Each number is 128 + 24 x the weight over its row's rms, rounded and kept within 0 to 255. Layers, rows and columns count from 0. The size above them is the row's rms in percent of the matrix's.

# layer 9 MLP up, 768x256, rms 0.184, rows 38-50, columns 0-127
size [108 108 107  97 100 102 105 111 111 123  93 101 108]
[[ 90 128 135 120 114 138 122 137 118 131 133 120 165 126 106 120 169 128 133 123  98 138  92 115 147 128 164  99 150 131 149 149 108 133 124 117 175 166 108 151 108 139 148 145 118  96 164 135 130 113 169  54 159 119 148 166 134 136 100 117 117 132  72 125 163 135 136  99 148 159 129 122 103 110 125 144 144 140 132 134 164 142 101 105 107 111 135 123 148 136 106 135 143 141 181 128  57 146  84 113 136 121 129 146 129  63 107 110 123  75 150  99 157 144 132 138 165 113 121 113 116 164 146 175 146 144 149 112]
 [149 139 125 131 137 138 110 125 108 153 114 142 157 131 138 121 152  90  73  92 150 135 129 116 150 150 113 126 129 117 121 137 112 141 106 110 157 149 141 144 108 118 123 169 133 137 131 122 135 113 129 110 109 166 101 126 129 116 143 139 154  96 116 101 103 135 110 126 128 123 124 147 133 132 106 101 107 131 130 131  96 148 120 142 114 161 124 134 125 182 105 105 163  90  88 146 125 120 165  73  98 121 131 103 147 125 120 155 115  76 200 169 110 119  93 161  78 101 112 138 113  90 108 115 168  93  59 147]
 [ 97 140  70  66 163 134 150 117 125 147 163 144 124 121 122 141 108  98 132  98 136  99 138 114 148  84 134 164 111 136 113 124 153 126 112 131 134 101 126  89 140 145 109 159 119  92 118 124 119 141 125  92 126 135 133 107 136 146 127 116 134 133 171 134 145 120 134 154  95 102 127 156 158  92 114 170 178 128 170 112 133 118 109 106  85 143 138 146 130 151 157 145 124 108 153 121 131 118 154  97  91 139 135 148 103 114 129 138 122 129 111 122 163 112 121 111 135 111 117 152  89 137 142  90 138 108 103 122]
 [125 133 123 100 133 169 163 108 150 185 145 178 119 149 110 135 137  83 129 117 107  96 132 161 148 150 128  93 130 142  85 138 105 128 135 125 112  80 178  87 116 121 120 119 127 160 161 125 116 139 118 150 172 136 156 132  73 144 105 154 107 125 127 151 128 124 142 111 167 156 116 105 117  63 120 143 100  96  95 132 121 145 157 129 132 136  91 149 103  89  97  85  98 120 128 125 124 127 149 156 149 137 127  93 151 137 131 132 107 137 176 113 150  86 105 130 121 138 128 100 121 125 152 130 138 134 123 150]
 [158 109 142  84 119 156 148  86 140 113 134 162 124 106 123 149 131 142 111 127 138 117 156 120 125 140 145 110 171 145 132 114 132 101 139 106 151 131 149 131  94 113 134 118 115 139 142 121 125  95 151 129 127 100 122 190 107 116 137  97  94 129  79 111  77 148 132 139 112 161 145 115 119 138 137 137  73 131 142 173  95 126 133 176 152 102 140 161  87 121 151 137 122 137 107 125 103 132 113 142 121 142 134 141 126 147 135 130 125 107 105 117 134 133 130  81 119 151 148 107 145 141 110 165 139 138 146 119]
 [136 133 171 108 100 133 146 130  96 111  84 160 128 148 203  93 136 128 113 136 129 151 109 149 105 129 147 163 139 131 124 121 140 105 143 101 108 103 123  99 141  68 137 145 163  97 131 105 122 137 157 143 121 146 132 152 153 112 146 122  98 147  72 117 147 119 106 138 119 123 152 140 122 142 102 101 133  90  99 137 160 117 107 142 128 111 136 107 129 153 110 108 176 118 138 148 114 133 134 147 166  95 108 139 125 114  98 117 107 160 144  83 165 130 120 126 119 144 126  88 134 102 171 142 140 161 139 148]
 [101  80 138 117 141 155 134 122 137 105 159 139 129 102  91 140  91  89  82 118 160 152 120 141  80 158 159  88 117 138 136 159 132 130 147 125  89 144 114 108 147 162 143 168 144  98 110 101 143 150 144 115  87 116 141 129 184 177 171  88  90 137 143  97 146 124 142 151 127 150 147 132 140 118 115 125  73  82 131 119 139 127 127 119 110 153 123  89 108 132  90 116 182 150 166 100  97 133 133 108 173 119  92 152 109 103 118 113  93 121 139  93 158 134 116 115 173 144 112 138 155 106 117 112 139  99 128 155]
 [147 199  95 131 149  89 132 127 171 147 122 102 136 113 123 118 124 126 171 166 171 102 153 100 146 141 118 170 134 102 133 144 113 131 127 149 106 141 116 152 132 115 136  70 154 133 179 149 162 114 128  92 105 141 108 132 119 145 140 154 121 125 133 129 172 133 140 136 106 128  65 106 117 132 115 131 139 130 136 129 115  94 116 161 155 150 143 154 113  97 148 127 107 144 108 152 172  93 134 113 163 148 167 174 117 122  92 154 149  86 144 105 104 133  88 136 114 137 118 139 123 125 142  97  87 144  97 145]
 [ 87 134 131 127 114 122  86 101 175 129 148  80 133 125 153  87  92  81 147 130 168 125 101 140 178 154 153 148 119 161 120 126  96 120 135  90 156 146  85  83 120 113 125 108  73  96 101 150 158  92 129 133 126 127 162  95 138 146  99 118 119 111 141 118 131 154 145 113 136 134  96 148  95 119 137 172 137  83  86  90  82 134  80 123 120 114 101 128 162 159 115 175 102 177 152 164  87 164 141 103 117 137 110 168 120 160 123 129 134  80 140 140 123 104 138 133 155 154 132  96 146 108 136 136 107 106 161 140]
 [119 168 125 136 145 118 116 139 103 125  68 147 153 109 114 136 141 195 121 160 140 112 128 157 145 100 144 150  92 120 171 150 134 139 110 105 130 142 140 135 172 162 127 151 122 124 157 129 155 107 126 139 124 121 128 176 142 159 116 123 126 127 170 141  88 121 147  76 113 138 133  94 119  94 116  89 140 121 104 146 172 152 119  76 123  96 166 137 158 117 128 135 131 120 162 122 104 147 156 142 115 110 120 154 110 136 148 134 130 160 138 105 112 107 156 107 142  79 163 147 115  80 111 117  98 154  96 127]
 [136 139 112 121 161  98 168 139 101 131 157 114 109  70 103 108 133 136 110 153 131 109  94  93 177 132 125  75 170 157 145 119 102  97 137 139 132 130  96 193 113 125 111 139 122  78 128 113 133 135 139  98 130 119 170 129 113 154 117 123 159 142  83 149 148 140 103 115  97 128  96 104 149 109 151  97 126 133  99 135 119 158  96 132 133 122 116 151 115  99 132 160 113 166 158 110 103 143 105 120 123 108 131 137 112 132 111 118 122 163 155 176 119 109 130 153 136  91  96 117 144 162  92 156 154 147 124  82]
 [137 121 129 103 113 112 120 156 141 152 135 121  65  86  95 154 117 129 151  94 116 120 124 109 157 140 158 151 127 140 136 167 129 178  94  69 168 144 163 161 144 128 114  93 130 138 149 138 102 178 118 143 137 184 116 166 103 105 101 128 138 142  95 146 130 146 161  78 137 114 135 116 125 131 137  90 126 141 124 154 113 176 140 130 133 121 119 118 110 151 147 149 138 116 109 149 138 140 118 150 127 119 140 125 123 138 167 152  73 128 123  98 130 142 122 131 146 130  96 128 155 103  99  86  96 108 131 167]
 [151 154 117 123 114 122 118 102 147 107  90 142 129 123 155  73 128 147 146 164 111  89  97 113 128 149 110 101 117 133 180 144 121 122  73 102 141 138 101 127 112 111  97 115 102 124  94  94 144 118 152 133 138 127 113 182 146 119 103 112 142 108 109  89  98 129 125  94 146 139  92 125 138 101 175 140 122 117 164 154 148 143  90 104 119 171  74 104 158 129 115 153 133 134 110 120 103 129 153  94 141 131 124 124 135 115 154 159 153  92 132 152  91 157 146 147 138 131 163  88 162 116 154 155 122 144 114 162]]
# layer 9 MLP down (transposed), 768x256, rms 0.193, rows 38-49, columns 0-127
size [109 104  97  88 105 100 102 103 106 118  88 111]
[[146 103 100 178 123 129 128 105  94 110 104 126 135  95 112  95  92 112 157 179 102  80 133 152 100 143 154 134 132 143 139 173 113 124 119 158 134 159 109 131  89 109 113 140 125  96 113 127 155 157 141 149 136 100  87 146 155 122  82 162 131 117 118 141 136 123 156 131 154 113  94 118 112 140 123 138 189 185 123 125 133 122 110 142 156 127  92 100 102 129 138 101 133 149  80 169 122 141  98 129 154 125  92 157  78  88 124 159  94 157 121 119 148 108 143 132 115 120 137 131 158  98 146 108 164 100 168  95]
 [111 124 110 163 112  93 155 106 119  95  74 109 108 148 141  64 151  93 134 135 111 101  88 197 150 147 134 149 150 125 104 140 110 170 179 140 109 142 148 130 166 111 141  95 105 148 100 158 162 192 108  99 133 161  75 111 119 105 138  98 124 175 116 109 114 104 113 123 127 118  81  98 122 102 107 140 134 122 146 113 130 128 125 140 134 122 146 140 114 151 104 107 106  93  89 109 108 140  83 158 129 154 125 124 117 108 137 138 108 179 110 146 123 105 174 118 114 155 122 151 161 134  98 168 107 122 116 131]
 [144 116 150 153 103 161  71 145 132  95 131 104 126 125 155 153  95 143  71 158 119 158  73 112  82 135 162 106 147 141 128 145 130 122 112 138 157 133 101 133 163  97 131  76 151 138 140 158 119 134 150 131 100 140 140  74 112 137 151 136 113 159 135 110 146 142 152  92 115 133  93 139 123 144 140 133 101 165  94 124 161 152 126 153 111 127 164 121 101 121 143 115 142 130 116 171 140 125 126 140 134 136 160 129 173 131 114 125  99 155 132 152  59 159 127 169 116 123 154 124 119  97 127 135 132 200 103 116]
 [147 128 115  90 112 116 143 136 135 117 135 148 135 121 127 133 121 186 119 147 146 109 139 138 127 127 155 116 103 129 187 133 153 129  96 119  87 111 186  86  86 128 159 121  75 150  83 131 133 110  96  92 105 144 133 168 133 136 153  99 113 112 135 128 109 143 112 140 140 148 129 160 117  99 135  95 147 162 157 111 133 102 110 107 136 110 149 113 163 131 134 170 149 120  84  96 113 104 107 130 123 151 126 126  98 152 105 140 134 127 114 102 126 158  91 161 109 123 104 173 122 107 140  94 193 168  85 135]
 [170 161 129 103 142 144  76 168 130 111 172  89 134 146 152 129 111 138 149 109 168 185 116 153 129 154 139 146 109 123 142 116  85 160 147 153 100 110 112 133 134 115 121 176 165 132 121 159 144 126 115 129 145 146 156 133 131 143 131 152 115 111  96 132 134 141 111 129 151 109 131 191 122 162 131 120 171 122 126 174 128 115 118 102 129 102 116 119 153 141 148 122 104 140  89 165 109 136 111 122 114 174 147 116 137 158 146  82 154  95 115  92 144 155 113  96 118  96 139 136 115 159 122 164 154  88 115 102]
 [142 105 108 124 118 145  82 109 148 134 146 106 133 108  83 173  62 120 106 156 149 119 117 148 127 130  94 177 181 112 144 124 125 172 140 123 156 152 126 137 116 152 116 127 164 162 119 121 120  86 131 134 127 135 121 127 141 111 117 109 130 150 121 127 129 160  90  75 128 134  96 120 115 156 122 142  85 148  88 153  92  95  83 117 148 184 147 150 147 115 117 141  78 109 103 119 152 128 116  83 171 141 120 138 129 151 115 117 131 118 110 121 114 153  99 153 132  47 108 153 143 123 137 162 120 114 117 165]
 [126 139  73 131 104 148 172 216 122 146 142 104 125 122 121 132 173 125 128  97 136 144 186 118 158 168  98 120 133 154 109 121 122 142 148 142 142 132 166 140 127 106 107 113 106 114 148 111 117  78 148 136 123 160 144  64 127 132 170 124 135 135 115  79 128 125 111  91 116 122  97 133 108 145 121 151 128 114 155 121 136 143 141 139 121 144 105 146 137 109 138 114 109 162  80 115 135 140 191 148  94 104 135 122 100 131 118 107 149 143 161 142 134 183 112 148 155 177 147  89  92 143 132 111  95 129 100 131]
 [109 122  90 144 138 139  84 130 111  97 131 175 168 125 121 127 153  97 138 129 133 114 128 143 135 161 149 128 120 154 145 142 100  89 154 101 160 130 124 111 102 109 172  84 104  87 139 143 150 148  83 155 109 134 152 111 107 142 135 117 141  98 186 122 136 104 117 101  98  78 139 167 121 139  92 119 130  98 134 136 129 141 150 144 155 123 178 137 145 151 176 152  97 100 126 113 138 101 129 118 109 130 148 103 124 189 121 163 136 102 166  98 129 127 158 143 120 120 108 124 130 105 109 135 132 129  99 146]
 [170 136 113 132 121 128 105  98  93 159 132 125  93 127 122 155 135 160 144  98 122 103 133 127 135 113 140 134  85 142 109 137 163 147 140 111 131 158 137  99 116 185 134 125 146 113 131 156 130 118 146 118 180 147 130 132 115 139 132 126 129 126 108 121 141 170 129 115 136 173 139  95 146 122 134 118  83 158 120 114 117 157 110 122 140 133 115 131 122 107 139 136 108 103 116 158 131 130 137 169 176 105  80 113 102 147 161 124 133 144 133 134 134 111  66  80 140 121 145 136 151 128 130 150 139 114 134 133]
 [101 122 101 147 133 116 169 131 134 123 108 189 174 161 137 134 149 118  86  98  94 123 121 104 132  93  89  91 169 132 104 149 186  92 189 136 136 110 164 104 132  98 107 129 106 164 158 120 111  66 144 109 153 130 126 124 128  97 114 117 123 154 141 142 142 115 115 119 106 138 131 115 149 133 111 160 105 122  67 133 127 148 133 111 141 109 143 136 123 123 164 135 143 104 155  93 159  99 122 130 149 139 156 130 107 117 117  95 107 183 149 123 118 130 139 143 114  83 163 123  92 128 105 160 145  87 160 106]
 [134 123 158 178 174 161 155 127 107 142 124 136 156 148  90  99 107 136 134 135  98 151 142 136 105 146 129 126 130 111 162  85 163 106 115 105 188 130 134 106 142  93 146 147  89 151 126 109 114 157 126 158 110 108 119 120 132 126 160  94 125  79 165 105 112 127 121 150 141 125  91 124 125 143 166 159 131  99 153 125 191 107 136 140 141 117 149 100 151 122 115 156 165 122 126 135 164 113 103 111  68 160 117 141 149 146 136 152 117 111 111 149 112 149 118 155 142  72 150 140 144 116 118 129 138 122 192 166]
 [155 112 176 135 127 139 108 134 106 100 147 123 134 166 137 121 132 111 166 137  90 159  90 130 110 133  93 135 160 112 151 136 106 142 103  99 100 140 114 132  98 119 129 115 176 135 153  92  89 162 147 136 102 127 136  77 142 126 135 150 145 147 140 125 125 111 118 118 132 110 113 105 125 147 118 135 136  97  79 169 151  93 147 125 161 155 146  81 129 134 122 122 105 142 135 112 105 120 144 137 134 132 149 110 139 124 116 144 107 131 169 145 158 166 149 133 138 187 132 148 169 173 123 166 130  93 132 158]]